config.yaml
n_layer: 16
n_kv_head: 2
head_dim: 64
d_mlp: 512
vocab_size: 4998
init_std_qkv: 0.0442
beta1: 0.95
weight_decay: 0.16
z_loss: 1e-05
Each number is 500 + 40 x the weight over its row's rms, rounded and kept within 0 to 999. Layers, rows and columns count from 0. Numbers have three digits each. The size before them is the row's rms in percent of the matrix's.

# layer 6 attention output (transposed), 128x128, rms 0.065, rows 66-120, columns 0-127
106:469493545468452473438480479449487516533504492550520482453479465518483485565553526465505372468466550487476500485435461519498473465552535510482483492476562483499517515610541507432503511447501520511510504484494505520572503541509514503588520530509456569497477619542524552513532548502487508511570502428429520488425447424487548534481488498448529477478506440409534485528435516485502535519562
099:527547457524465496511513490498503468456539514530484464477452447525478481547500479522499469575542484557506538518563506549448558495480414523475582512556499553525473440469580513503530474543444438546540519495504494458521492528535522421427539501499449487555437529460466424439529513433534479484485465468471513512557541429467537485492496459507562607535522420523407485517496461531553502517531
103:407590518520538415531447453548434456481484512508485565480512508520567482571456441519472438532507543449430447527540498473493508544524499452414477545479511523468478478449426478492508516451488497556429435533547493526505474498502471503512473513429566515492558531490468559575511512515509545412501580515467559468463542500453476485549544485499514502548579468497507508506553494517504535529489
106:473503490546481489594564476508551493517477490485474582544489561436496486513459531507488519534486491489511535499430462458524409533414472511529536494511517476491467561494451476505482493565488545523515526498535482497529494501455367482489499501456490479534432541482535527485588432533491458522476411553480445516557438522533516505498390491529522509463514556563540452530594505505536495449506
090:503470499547578526526546494504475460452444530487512601528478462492466461505563459489463463557473442439446532481542401588476565470559570482533545475476512449504538507492473439534463496512470491512505461497478444493585446502520528504457480504556475442484533537510541404509533448554504509441507514511536511568484521446546520502467468498545470448516549554466545498579437482479498541498465
116:514500446424487524512509501469550516549555430476521579432477489421437431464450501537545506472486514544510466487464459496473517500520491490481504512483487470459564520468464439528528505450477456498518527520515542486451497480491534557505577464547464496486463535607468560472577485485541558505576528530520523558529431490501499424495540531435488475493446462516591554505497450535484539441591
105:535524487508408532511538497495504563512529572518511491546496565448529493539526546474494521503454515479567528481590472519462512437479484520481498503467463474454487510443491489485528516447463542580493532520526498458467506400487545563411523471459481509538396506412531489467444502528496511455575501557462460545546443544415509544556501495520450510423513451478498481520495556569552504513484
112:601481558575460453473537462508393517491577467496500410490538504491492495472493462478484511483437485490514485537422538459431499504522462462512494509464523500461413586481495506574487479502492490463532518541480500564509459481532542518538422526603527500440504486532539518450510513515436476534529475520510522522502418472444540439552511485507468455557506538505462577526555548475503500556531
102:528485512542568500475517496468445521514536504439493532497531368531491513482468562492525462511500419469456505478538461542454433573512524483509526511566511484488474502558514520530561482569444559502552499472457525457466468466461454493485451475498500435530508490610511495471443437590457503518510527559529495523544560531506410574521488464486528507579498525521500510504452473482406509501465
108:490553508563504481540463493551560465487502585506443547524533465556545528432528504541467520504548511551473470440483537498546463448499546551508531440544478448500451477549514495451537522455477479471450481496525584529442530528539513548545536454457489485449516492486484473563542472424508446465421493527460553518551569441456503491509591443520425490439547517513459474456498527436479486446495
094:447461505419609486519491547494444512511443515491493499492518549500502509546467508560446555519476549493474543580437483451494395469469518534537499622427400520500506487458495472470463519484567515504495501457469468553475485492537574452464564468532425500513466492542506528544554553526493501470538473524487451454530502476479458495492521477455507513516484558525566419469532527543525510493450
096:454434487557540535525551458490546444449523477497483541499483516440523553515486412610438459491537493413550451491507468465439453521495470421551500537537489476461497453504484490506563499509582498441477538572511499503557493487528495448465483523522511521501530548425554494533481508528498576488484450470518475539461497458456576565446482566552505483513494485558515487463534513489582542483440
105:537517409536510542515467466554476486502514502474422499537545470517489471612460480435497484499450510532532511483511485548499497433520390497485519544522535481494571427569527467488483515463489438601524504467486557466485513573425470475560476439468510505485471565471470529522570471463579478445520483480453473505466471528458549544442529506495543524514490460545495497539545493538427525521556
101:513533439548545512461547445519565548498491506511429487525482513507476526449541565430583488543514494598430487544524452561472457538503468477433515526577484497488517445518547476542515443488466448533548466427456463568557565475506510494529529441537496489511540497442553500523500461475481555476486511460494465457480471450552466497470551465474478480473519467510529501499525507563518363546505
110:479539482444456506516456459496456496519467526491540498518519542525509580413486560507535475485468490527525501555441525511619504550538482464457400427540515502500482495519534490468518528554455462438542490520466562483452579524531484493460484452442512543440485411465518551470485511467516490524570490477499468482382443517519480526549551517547554460532497502495520462466554530549490520472577
101:504515505505484537456527559490513490425491478504562539478530507510447493473548444447512525541539569512512486460512440575529524479521519572494540506489492508446533501506491567471558503576445540482491455443459509559499445513459498549528489521437511499483451485492445391519585409456561531577456493482461506506493511498556512456556507502483554477469563476525440435441563501546428508451473
108:454457453511517495501581502467466496456543537501589521503508519502513543557501489512508504489551477491513547383489515527510505488513593580517507550527540450488562471492535511541545412481494496421527498463438566517425460451500450496457515476535478477507521519502493480505483454482474535477556508524556504520473502465430520475491568554345455478511508529457494527413528561489529513464506
109:462498476499601447436502522492456519460549481543482512517496528473499566436388498494495555493506552504452495507516508504501579460507470545493503502521452430492509486507511410467555517412485485380452515534512452548496526484486483476413475553514542472564541541509487503485486480459530500540514467533550429529538496590509449546523569508514512569562472532507529425497502522507473503539445
094:508542490481513502463547440440496529524471485508538538535524486559542548467480484527464452507442492489441524459467431485402507518619533541456506511542506458515515531524512461426476513438488454506510441469514503589541537475499537495472476519519431545484525610476527515458490555448491434550529442512482493521474478524527584460521533468456496436603477500506556439507429503482516535533503
101:551456452518477473471495525471454554474495480468482513464489548519545478487497456485500529486470449424472550473532427532475547519548492582503495544499511569509498633485497484434508514470427499531461477523419479467480505430470512456499506493519577489440472520557503488466521491524568563454510482503508465497503543496617494481514562513491406497479541444434532458527499547573565516524555
101:479507521504462536510494487540474517490480515514509549469451407460524501492525593492481518519441492468513476465472508456518434399443501450491463468564542550499417487474545479536509419517523470509440475540510488530581480568553498579506528546556524537541533451487512507490529486586503432508521521407474471531487475570518463555534512445456514553507493572551439528528466540452481439477497
101:587496522452474536443483491538532484536509568503473570467452471522527501523529486589520446498445467530546576517535521474490517472417503524535568499590517542505496477504471455456506472496496467470465468486504544517445534430492470536495510474435482481492510460497508536437489490498530454528577534503438453509450451496581522504491484481463455447451487499513524523449626611548531482497437
096:443529484483495454551560546559527543386482482530473481498550515506507450454466439491545503538448533472482556425607486502489426506474550553517513451511442496541500434514577529518494534504494456492486502450470479557479488523516432500492472555486504560529496554478488419552479517549489517477523534523527523554478440504481503427446501450417521437494504456509492520566554569518471511551455
096:488519527511460470502456499524500488513456484486477433541504512523457542474551473482537505533502455546491539479495457408549506490479416552508513604484550520534558491520479506492436595533500456454498494485550532556473501583420482469512519420500504494554377500485539503570488533472480449607479493512442486568561503516521464512491475474423482480523510463555537493482469530556482438540476
107:533530505478519507427514527501475531471543489539491439539477499562445455482506484576548523481495517520443521529531444517473551407413427500522530512489567404508494466546535523542502483512557521517541515480490486541504469424453497425521466481517492511564518524476499484553540432544485505509497561526500554530460531448473486464519478474479408458435493460540450583571492490500572461477592
115:538540420483496432501405510546507496436513542472460507463414548430508551539455420517476452574508477567541519552502578422520484476439547519554481464475471549560524402498502487541469554478451495475468468490548531506503438524513468490446551477531474492510486551506555440540445524537493471515482517530549530529542505512510537520512436458479567517487466434469552565517529517510483512493492
103:497425471465479555548496469473470459480381485483496466509546531483507490526578452486559432536482536612458541507516529521460534488522542445543484498457527567480550533488556513528503514558514551472538574464491502500446511477495558572462551493497529500467488447412475490506543526502455445520454560469485480454518475496462589563435458487542476506409502530499447497533463494550505473491475
100:526487461492575474574522494524459480537468512543506532467559493526540505527500538572555510492510480434510521434481542493493471524459515538525514468558494406529458464483540524570453500416540522481487485550512404507510489553558544524447527533443512400389487530486523472460574494505506505518434436493486520477534449502452558536530536502457562480451426578480470474485493495466509544464509
099:460512576515431541516522496512539565469450510509470520487532487558419542512508473476488525485532500536551535499497431516505442507552505489462495472476440460455561464515562464515441477523553539469484444520437614510482487496535521461535530501577454600466593561529508507501471504485468464396506531464435466494498457495510550509434484473485475560501486480466492552484485526528526540405545
100:564409512512432504506580538524549532469549541505524548432525455391425536506473454567446499486439494565484501502485482477524408485471491491507535445515488567479539405515526501521555525536468476459499552491499572489507483497515533505538460468484581518475487509473436506514483463508523540501511510476494493471576533414527524498521524518501470474545512384518418569520536521492493486508466
105:468563491531522447459547527515438566451509490427474554528461499530479493509482476597463445483539500505516471478479542491540508471406523504530610503536530481575446496476443591449489496490564511525578556493505424486516586503500430489549512476469436437446530492473506501473530463443545488515515519513476529559438535543457527488529539548514466453528475492522463458500515435456492454504515
096:492524460525597441432541456473505456540526520439484465454481447562488464505518523483473401453522497511459588519526497543410496497505458490517476440589465522483499474548517511538494519576519588550515482491498526542472493486507564488477472460517462501489523500469472468499435517484478528571505419439463503492498454511434526463569527495557514535585524476449563497503525558541577483497546
111:481484563433415452482562565546540517499431523478488517506495496461451414473474443477540470480504478531500454491591493558457599519515471534461511402488496501514540499543524510470435543489508426464506559430550507577464493515474518548483523508533581525464507446473476518467453514450501436446500491569537484451547505518532435502537484570487523548533436499471521516553533500539510481496503
093:445462519507498572455524452491495485555508538463510517514588418548459476467500502536534576498519506495495461514502547495509408566490493516514507519488533473500432538496475558460492494495528499475520488445500530453511519472540467570493512500551477486501536523448462493507396509530428443488498480479519538524521420592455533506445552435503609538556457529459482487468541433561578478505424
101:498613525551510561426487509584535515526501510572421437490490482540510516422490529564512473493528519556484463431431489481541484554482517444512482535510505602480533481483490496421546461512472503515508461550488501531594429515488551505511506491504543492490497499478527449475493476471462546493485515574513492480543535412511457507502494499471564525477433531520490461403514516481453431555443
105:441553526447453518429474518485534527482533507512485446466445479462527459483545472548461513448460525522487518506448520469451497513521550487501479459467433587492494513516457427507498463536518480492553487550493494492499549375483574458510521521499519544468528495463515547520534538463502493569511537501505509544537665492503504589494453508487548495466509508503492551480438513430473488609462
107:562491547515496560480399519528467576487497483531555528516527533533519543512468486407557464488518547508489516564519517502536487491515455533499505519537526504484490465517480410564562542504522507449463468524503553504481501525414452492488471528444528462493497442515572491547529488489459632530490502463448507484438474481451426530511517529519477482433486532484578520442517435422522524410468
107:488593523498406480459464537522546508464509504463460472478463482540582508476518477472503556478455558522489433490505501551494589527513522546457462468480588523526487472480471490480436410487542434453450541504487471500533514503474521524552468529490519511530460505452531542495446464477450509470514545534518517479483461357522539537484551473508504470432527525544491477496560527498571611491545
097:484557490497511505448464531481481506512530440561551572471557501482551436518460566474466467488425496534515536479486474478501520457478536459523556557494451539523435544500422512413453434445475528538426530410549501495487532447507516500572527581516511486492419535529556511536515492458490478506535425520573424525500494495457510511539465480465468537550481586487495523513430535494550499533490
103:522597465495408489520501513472461511481477460472431582534510411496547501489523474533548490588505518544543515472449480524449532442520502542546510545549461499477460502559474462482422502536529491502520554479492514448560390516494460469494567564509525524381505427470539479496577477501564499484498517569479580505468489459506504466481478522472480488507558511462480532509465537522523510526446
103:525435567539465528541531468553521504454532518468481484517493514507442515524524506498546495522493489558515494538579474538502480520503444516604513496430449471541517495408481493492496455493520457398514583506466443503473489484569556421569506437546560544470485508545485479522516460495441487512456463548547495461587482461512518482547500469434555470424503477531527498442440554456505473547459
107:502496491479511539491478508526453501513444522490571502469478533651536520497461504535521531447440549535587517472490523416494496590512520426548523470484513508485522523442529415475502459566515482492455498469520513522568403495521553542487542463458475480486521512502471466479484521467448572537469500443498462496595425507493504472451545524512554496462453569471489454483453553454548501507503
104:472436505556474474471487545502533384539506505465538524538460501457546428471496486413464530479479486496450557559437477511538554539488481517455474521524506568438437591448489476534489491489471572440456394432476505528507526491462531501489531479462556495522498470480530562492564494503513512553534517570493599495572532521504453502456547517508544475522460516497466465560497460519475454518540
107:482467481524569476461485522487472568494557503525499498468520547506450463523538523585526464480521540460656534546534409480474519522525456516517537607549412498527496506522489532472478498510509526519542481492494484499495446474528543499494581509467514459450501452485466476485463525463501543527447464528549451459453440455522420554445478495483547506453475537478503483522518516575426520424547
114:468497519487487404444535512451511516499502480504485490491490508480489499503567534459489478479526505525499576505535525544490556518490482546470592564495448515476504465461544467423491503465519491478568474430438553524435549567472466535535520510451467580500568467497549497444466506556541542562438467513497488492499521447555464460464495440556476483550518395523494458591472539416500472520567
110:474461440540537484508454441504521499501436579468494456532512540512482543490465524493433504547519534475501425531495558540482544498490415532430483494529506440488406534498541602439520518505487517418555529448536463519498521494496516499451515465514446550493484570528499515526516486549527494484551534521453476507505431432441486519562554532470466495506482450575465535593540427509518566479455
109:573408473543455463477492539499484546505509553498530464552476533547488542611529492491510484533453510427486456503473532480501435469517471552584574493482569503474480470595488524446564390447503472567492482513522490529494473531537519498533476481488457464515529565435448456516490540489541486470411523511488506531507426502525433492494449513501471501568548502495462491537505536418460474502525
121:515446562571489498525502424524463461536473486475497466475517479539506496494506485524459511539502509531537493529496425499525506526480499501502461507500516484493475509553517543512566464509414519541518523517480456512456571516506591445473543468483456509412481460515530504498495481483616519511510403554518435425516442448469552421509568487484609537544510492408573500560509466478449484543466
090:481515540524503523458456548475492504525501592475490511480523474478503488513489471468538498484475425493445458582453459528484551446525462494502459460525494508468552491545490483486507531593446439549482613495576520471578480535523534558532464466473384507435450506533489518538491508492429483403458491545513496495466478516487504531538469556588512464427512515579447507515502531541494499510568
090:494507524506534506468466560416532497486440446520458494517558518489435487407578487527566558545462499495561441484560559418519454450505438453541582522433521574490428477523525445521544471475464408499505539564514501459527533450542584487519458538527509484523467565519488507467513504559460512490472472505546526487494521522496516500529518459526499472541528457435549486516514485498428439508500
107:519487533478469528563505475510551585594477508441442523513481562527482450479429509540537463483454604591516466478485534414469457524468556516511524429479544523538502551454564437414599504520522527513507535503540509500509492436483489488489504529442552539504509516452455516568490536440454470461467483477521466465458546518510497460471482487513458516539515528420484528559445517449515506516497
107:527571553504467395475484491528434510510497529468494525512451653485508483497564498508496537549506509584497467521425488524408505531519457536465468570493501533514527580445530487510522443483506461479514505489531525559546506481440499522571441484524518534483473514471448476507530513468548510468439456459551456459441485440472449465424524471510486503487535534484482480493576553541544450524467
105:520471575576485486479454483474519508545554473524530505463452475493551449473441539477510461509533526525408544542422509533526523544430522468423484467522473509478484486602555543456482547402435512533501554497504514503488534474583498522519547500528529442484485440536541489486461445466543456443572502491506476523563506426423545540457535487512547515522445495491453526484460529534467548462518
095:415459479470485508511539523481501497518461535540499564512492482500478554487504483415499523543461508458473431527520565449448472534510485462494468504514499527484530505504454486514467458640422506524515511549535519460488487413547516495548488484559522516487513503597423529525506447424504513549540588540461416530515552431425495557474506506545446472513449502552536494515492519528500416500479
112:478503476501552463570485558508466457478578469553506475558507485539533509498539546400434482515513535529470551488533552562494517487453445488549507511456545500444494500492609489466462469445520531534455493497528460555429539442504465555513560496503451515485505483462551439549529558437553454507446475517513527490474454443563443509501483486427457533487509470539507502474511504483455508623459
# layer 6 attention value, 128x128, rms 0.0749, rows 67-120, columns 0-127
100:418457508538484470559531491436474507488493518458582509489492526558575550491502500531530469509485529471570461519440519514482421421534513471398488525540490556500474507502422505497422532518536479484559467495456521593456539454520489459548509493533537535511497486558469549554456511593515496501460496531460453483524477602548471526493468469472489488487446588519451560482499503483515575515480
111:596437478474477544484497505468560510408508483505488555534505544523480552483446490517520505452523478506468484521506489470513504453500526480455479464503537500592504605585583484540508423531511486484584466526480401491484501443527500511446462478504427454528500445515430488546496477510407455544465484438484504479515526438563489491544504522502494439526511530507612523526477517483508480554531
105:591484527477496527440387496493395531482565483488464495486440481523526490485559461568554477523493516545472483445549525504521572547447493494549499515555490424540509474526517505454445514402480521479473553451515521499475525477509547495531469487529602557482491448600499490451465495487459541507492529463459548449475590499499503499446543525522502559488489502472490457507506466447448553504535
087:458552554514572541539501499522528526462501489548445505478506502534476490533495576467495510465433584478549500482573570473416486525456520460472572512431463484492477455466571483506531442533504585449571482499515506504495439490479533479538515572581540550509476455521443545521437554459494478497471419473511510456489486498487466503499531446426550487488516460450513533472430484534553503421473
119:488510464574526513523474438505431397533471508560537491552490541488522510514547493544459530523486551512498545471535563577444450527476460560513464472520521481488446529573583470498471537528495475472533472540497597465518495532460448532504496542466491487481535440486473517469438451554430504446460424476471498483524547486460550535550487472535513543531522496528409416502522502441506506584464
101:454497536513546556408506481543498517554460433467526497486489575541466533472525526503529493494484479535593472509439509545487461498522532452508467494499483548563460484466485537547472539521465430452553587494479529560433480565423519451456481487526525518449523543560535465543542519496433470447423525483511513500486513448495517461494532434582540501524490495490464445434454441503422523490568
110:498496375475496524490518523547501423485432504474537498491496474492513529540542525561579526489552502497555466468565503395531506562456492466406492520525496456540522452473495507456570552528473489533492508501520489456539502508386473479504524467386501494536520418470458469518512485551598544523516460498509450526435473492499510579501457554515505459534513496532492442465504455523459497522496
106:513500529433471476591486483555551529472512503554513538481509513451532463486513426445506537420448524493515525581510523485521554503487454516509513470539527507500546438461533445480465528482556468502478462523493531530459545472524571436561537555525555496394491541420490504563478595470574477512476493417522469540425470510471519497503517562586509488407502505475501483538508486493535479487455
110:460501511466532516501509448456468439570531513434458466550473515465417524581445441495540481480471493469461485486517440523505496482495532494489422507433501582487561545509513463537532505578547459434538485547567520530503493462525540479451499436505456555572506528589505525490437461493530498518503535468566488460518525512533509523391463524486579463542491506458539514572517504539576527503498
098:569544495538451558538472585500460502488439388550502436525484465496506537480541507477528487479431593526532385487458469487478514517524452455516445493518492460455508513498482525521564481481483580542534438557580469523510501540565507554483419459434555547502524504519513522478503480480434497529547502424528575481459549532503478507466501478515489507477521486532466508426519523453453461508491
100:557519586544476463514503468466513510477484466536571460535449469492478479439490563475506488556472517480545580403501510486572576479412479513456517488422536518535577468511457501510464429494489444506504486536487471497480454487484515497543485545547485467537451482562444470408503546457519479484549483511395582478511524491568475523556484507481539537506525484456503537497475466486406508454525
110:408560531479503509509464529521516475514535498543499547542464485516489476465537435502470493555472480453476528464510520491444470554533542515478463536542534488587407477487473517445473476536556528441607519550408461543446528482524531480443460516552465465435578463505475487487398530507528521526532511490491517445587508506545448512463475528507477508548486594498501494428481488464520460557530
102:493458462511469501453477541463501467565528527536477485435592445522526468515503513497442458501473469487511453430531454525517534546576490572508494504512515473554384489554461516438485499509509479468520514530517535401478490483524499463476438504502502546465554531558470467513507510543535435517530473557538515522566574544481509479497513562488511504396532532465496520550484519483508585369502
108:556466412540548542513517536574498438522536538520482464462471485486393376510501462525513486517467527502474541508496507427444550491528507550512479503546544510490528543544420529521491438460555411487387519462485514518490504481514443546465505501506470462486498551519521495523540500525475540507454505519494469528580487471481494574446465477543460524574419519531502515594539492530487495501535
104:444474513511515506515456511526505479524503510433484513557407479529575522567486511492523487468513450465517459490536438502529389457534498427478526512478539475508514478533513477523507447442542458511514501535516616462514537486534508506419473428511476531524509516546467528476468570513456517428559551505546418492566489505462553455528547418527533497476443418515472565520510521445568473474485
115:484478537559449516492437510485551484528471471520454529500401485427502493534553478494525532496441463531512483494476468489539420494494464533450586516490508565439478504495493453485491556505477523549504486469483477523580474564442503468492531567455517534473509508582489521481567548462482481487465501420438535529593467484483448473531500471571579480461556520562433532585546463515533474488447
108:488473518535497595554502493489486554502465503509429512527459455549485424508498544472475476411505511554541534472501448524529471513448566513517581432476474547490463481516456516557540479503519480652497502512497429461463450517549558498544480479463471463442528518497572564474497545568512463480518430479437526456448448470529494503547487568533477445491500485544455475501505520474480549516543
097:541521452494457626506537478496534498502480501517460497476488535485443420546517488529487544581462495523538522465500532549558518467460473558380508395544500469458418488479499537503472477542543518516484446571489588454467492566488468512553485514484515503509430456532421561559497457552545533477520430492506491479526479452555470491510464533563468494528506468474474529504522519526539440500494
105:436563449514581619537475485541574481509453420467464505514513460480437563487538539457529465525492525515611480602508485516500482461498467443490506428481505465509478431527526457564524528473571514476477508487540557447546397476519501480523405513480463467484552493465482490562481453577510518485452495500497485534524524452507482477513510517504495525487509503518407495500486486534531515508543
102:543487517487487461474496513483501498532466576497400484528605487553508456510465518487540479465512496529453459567536528498456524483462574513522501495490464537502558491569482515395490555401464525539556510513478495481392564471447522478532547455415488463560524565510525469442544540469500492441476503547513574507438485523475538568442504482469524484565523474461510496484480470509466492456461
101:507496491556514532555403453515509604558532484458512487536523458489509446433459481492484471540465533489529547558462461506518531470531538524515507495516443499488480528493546520451473457511516486559398517425488545539501521534458497530469540504486444581504532557524499428498497487548520518525465468537441566415606559469458528533503475535538523476539539486425518470461395495502494461519527
101:524449526529486545436495511422491455467511545516440514474473499526480506564485645536452493476502478469547491525445527433493485418485506490496474530522470496476516476500493420501517471501489576540503459457459585519504531533444539539506437476543481526503529497487496539544500487457511522441570612477436448486563497496568525491509483531575574528494507599465526512489525474453525491468551
100:519509536484453525559501573512520579478534475498500474447554536468553551561437468530538520545522547486501477481539411505494567545515513495542553491503475502431489501467488501507522489474405488531481532549437498474465493507553484512468435456509478496449498514561457488463489482569568575501560553494529512448471472494454474414478476570568485552560447536498506484428531406463480543558495
109:428429486470522523527486552502472523503508532431519554486517460495491508506474464504476489502498487514553468447509556479529475548586488541508543587515467551527542460441498378481496547475408498481466506515508496426511477537493487528563490485511540469537569413535508544463414546518541453519513519515480455415528521593519517481542447531491560482520573510494543442432487504546509478445493
112:423439564566476446490574510469496500459506525547481471500545520478523447484511630456499564497560561539475536513545488517496451457502520427538503511507470457374462535489503475501494463507407513524442506469509465555441555470491520533472468534472524536517509447513486482511506448511473490511522540456462563502504514503468548515473438521470551545548510595521517461518491494450470579567492
100:414563530511498444482509529584559516473561565488592483543471557466537531406476548492574490468540498464553495495498481422461463523536482545517467524478483477502437480484410529474529508498447516458515481468476525504528534500444433514496474476546508553511504517518566456483523539419495485442520447489507509504491520471482487447459570483519531569525452459453509552499602507499461490416534
100:495501484586432498455439462494499544503461493490490508458385489494438479476535472508466523422482525505524518516509508495520581477480531521487525457543474573486552559455470531403501502568516530533541529457471514572466441475462528543486533477511501559588500468488514537496451483507495544470585529460505531486460531472507485498402565515520418483482558491475493565511542513573586513466475
100:466517505497500443503500431486443471485412461545490447500485536463450408509550517515472520583482519445433443477512529504458512497444454506538497533577438490512470433524511477519506452509563516447522533528557491479499567537538464497494504518476537544528455490532509493496535525488525491472440493493547493626613506497525446518514528530502588474521590560523543536506554495414481495496492
096:432471510534526498493473526470480447472509511488570442564472485503588579496500539487484441523517525486539478475529459492503563496476508570474514498491508499515497421498543469495501490532542376538490462507554586576434581471533472562512473565448429480428495493502528516442413464474535460486488585513489509544528416523461544510505456499478567460462513529485522459524474504521500530529454
107:517434485447490481539498542442529474499542515464446477488464452508584433499514406501455474562488534488530482563437468460580540579575534494486488514434492509529554534497520502550503597467492528487500447485519490499471474536553497526495549592547477575539525493530456518482477513493461468500551473469516439379458484506516551490438448519543518463531486534496514568509437490544498456494473
098:528508409524461545483508519547530522490471547552527543496519535541499493466506464512480556499527472532544504450448537479557475517488514502409510503515502505445454429414496437502438408478529403442500452529535483552618537484500492479516506457536519603513513553551484487517444508489529462500558483548517490513496507564525499537484541499478388486500558557506455514525440478519444461482508
108:500571462533522557489516467430488500515557573496509482443484493442525554528513556518463493476556462486488555535485476509503433527542572529511497556550449502465425434489537496593526494573531497483464460438583537457484552500448440468541505511504428473454498535470500573440469492555525542475500510475513496493521490482382492456501517480468446424514525474469482564535503512457445556521474
101:505465444504457425563531547454475560519474518597485496475495514381544437523495447495544404510514454534479454515444537523529539542501481537493413523512481481500495509479464440533524447513461505527534516532499478495535478528462478425503522568544505547560537537525552473506619503429499546449468596470503435488503542472506493522459487500461466466463508435463511512526479520449495513512464
101:493467494357495533533490529411448546541496483435496486425567498542490558469441517447472441498589481483474541483566410472513458496490444469505484495472517426476537528505459561436506516506505472525424518619507523547428508521526520558475480509490502517462535540511439474515540511506535485512448499455507508455518490576468533495486472503563484475478548465470527487559520513466523530458499
101:558482534464499500532602471480469485459452539429490412544589516517530560450497512499470513491532521525457572464541470530460478481500422544581470500497510513493493498418514622504492522447545487514451458483512447501538497544466435550435469515489497484513534420481533529453519479568560501516477444482522504449508476515558548440554487537539486463446530501469497511469523566548488502467444
112:505500520428487531536519469541547438576464499498530490517534462470433457515558487482462567517514516483536497457533490510528549559556524436565540558476463516589512542525539536390494446526472469557445535538509488510479447475550538486442487411476451513457505532513475446417509514488559461495531534476476453524528519403496442490501526438449466528543446485520536443494516565513485461497469
106:521516399501538531394513487479504542587577483489504524507549432528435486494508545436530524574530507440493535473532516463515497493441503487480522551444478565515480595519520507436524563458527513521453495491565455540491484539501419475444523508508531458470493500486493493469506498554517516531439534506480494496607546529521476482547480522485487481511470469420514549486473561393438508496451
101:579527557438494551417566448510493492554496490494424500462505486558526468483515428477548480507513514465519469520528525511469439526525497563522466520486563505444532425536566567477512535563471586547532490555484527477482478541511525517474481476457539500542495481453413552502479463516475486579415530494462524449448504487499479510528546485519447537440586499502484473511515453535406501566533
113:462463497472612500468516477499556531552516510516490455460485519504532538410504477526547527439428501537529529539447514497492493522450520476478500557485526451524540473554505481494546520509424522540530463523546518480449547466490429493481541486532477537541446449477393520444454564563498553450487543452514445459610503514523504565520437440543561491497482476460496565535468453500506548452510
102:490584524486536445556488499491421440546461458427566494423472527505527532519514540479505484475471532507491502430445497523501478531467523465510503468504558581399436457524531488488533516515456543580426486480460531506498485496446478564446535539486478464479474522504563493530423512525551532535520495518520497568472469528446551530479519534521561524449527524494493576473551522415451524452421
105:502465541526475521471470489504511495520481495522495549518539492444457488465496514454551484518560467465439566527605511545481440528428509474486531504559475428416489584471475558476496485476509485547480426537464499568473494553514433511504467514477479541580451557539584488525500483478513473475492445560498516559450541501522490507521512446551473527424478441488573496464530528431509526471389
101:532512507490502590484524503494414572505568521484419486498536482497562549501504496525550474466521476536504460496615447492497508478529494529473522483485507433458482543569485457530465601469575472527508555461496421553593453496464470488533424507498521512530535538452484476456476433559553463545498479462535421536477458469436486520492562487530434438506536498501538496477513540534486481521512
108:504487523494456481518462423560474492559441457556499520513469443498553557415486521404477459488439485487471491489485525501458454513551462461547461520450530495494593448432473504502522458545524446458423520467512474476450543467492536499513459516571500529548509509452523518528463550568446542521605489527533503536535569573508515438524546478543451556530511424500493505457524501542506477540467
115:510541439593509497503493451513474457513505489503473494504500473533588476491477495470476476533470459502531379494435441535489487489496514463485488493466507440479471482555491521572467568468483432536499515464570526488578523493556477446555473502527466496485438556473453554499466500511568457537547465522531477516507412536489536444553450523543465576540525577452551486492507483491532496376503
108:491504431505516471495505567498495419499541436533538501464463552545492490516450497518510499483484526539523439457555523456565456425523569500443497515565518547512458607473450401594481529498512509574489488467482547482435480526550525459518482545456512519500514487511492542430511526489518486488499499427477491534485575491546480538469489446547487490637509493452486531522532512461427467515534
100:479562514473530497502506536492492484497491464523501614519477464472483538476433425452565504487508495552448443504495468505510516574551553398445499510544454462540460491466465586507383510531473475482591508487532493457476551565498560441554523544452521512519520506517553541516509478491578499541513563507452515488556507489489569492476490495523567500470446508507522515487448514554569435527469
114:461551476487534448472481526479527451450489463546493489492434503483506546512442461490512527475493516499528497422480543479388495501561527549493491470488488480491480419526450525479462513541582458554505445458464572524516462523496451501537490480486516548505413549494459487566519467522503524559576513466490480576555500556475477564398487512552378519518524513592499515518462523499522549482541
099:477506534402514603454509574509470518499516526525598502478481534463422501482483492508497472485492597414474557558512554538538500579533505505476518561534531483537519469449479561586484489520530475501501530499515492483526541502483506443443557501483521487482511494442499488501442538494508522525437489575553554494552553475532527486488496446425503534537452464414528501471426497505454512486415
092:516554483486475409504494449541513556470438528508565458472470449530486537629394550500463469440528530530427546475479390535542517495483531513469450470492503470503508475524510562490503506519491467520538497445483563445508439509469472526521491497512498469513608425437512591555486517476502465543465502538418475510500518543476511532532468528483497544529477489510435468462498533504535549501470
106:507475489418550501441467474456535457448526560483517489462518499499482557463506503469499536530495453521482534479450491536468482507463567523502427481528491419449500507474486552472444554499499486443470457494536470471468512519529489531560525521496521507462428508593629528453476478448508570523451501532463472540513518470523511496490502511530533516480585446533536445497572588522499448569616
111:480491453481551605481461472501576505516465536493484506517485404523503578479510502520508451531554514455458406448466520443520475477496519487486559485506552417545474494536477524495495539460493448497497490494523485475533517545474451459438485480459413495461498489567524487484544460523465578596497454518511527538516578516484560447540488524512510457518477400507500584480468440414538519485496
109:451530469491434449434543527484417468539534486546500532519549498471530473523509497505447501479457514429614511512570498511506483461525523513525502555455494439509542453441527474481523536559564499428489494532518506558503502513494516458483562514468415520469500529463508465471482470579467577550407499403494545465476429525512498531487540537505444507452514520624537521531525478491482499483533
096:512538531395513470463524455558498488443490493485560597543568532483556465471419492576527526474489556471457493485534459509474503566424458516475510513537543555529495502459511479531565525440541449479485464469493530457469487574524526557502432557478449531471548534479552464493558523542475470502492490469508560465470512551527584500543465415475515477446490517430507482502482500458497499418466
107:582570541547508477482504520511515473526490496414470500410510520543452543514461442487514442475521453458537444466556517518500473472553531456432552472526432499518489501544435532430555486537466521476541489420480545490566503533525531486471453491442506512499525488456553475508495467561486454473557505452508464426500524580455517515532475567541492491473439603463488522504528517512533477514606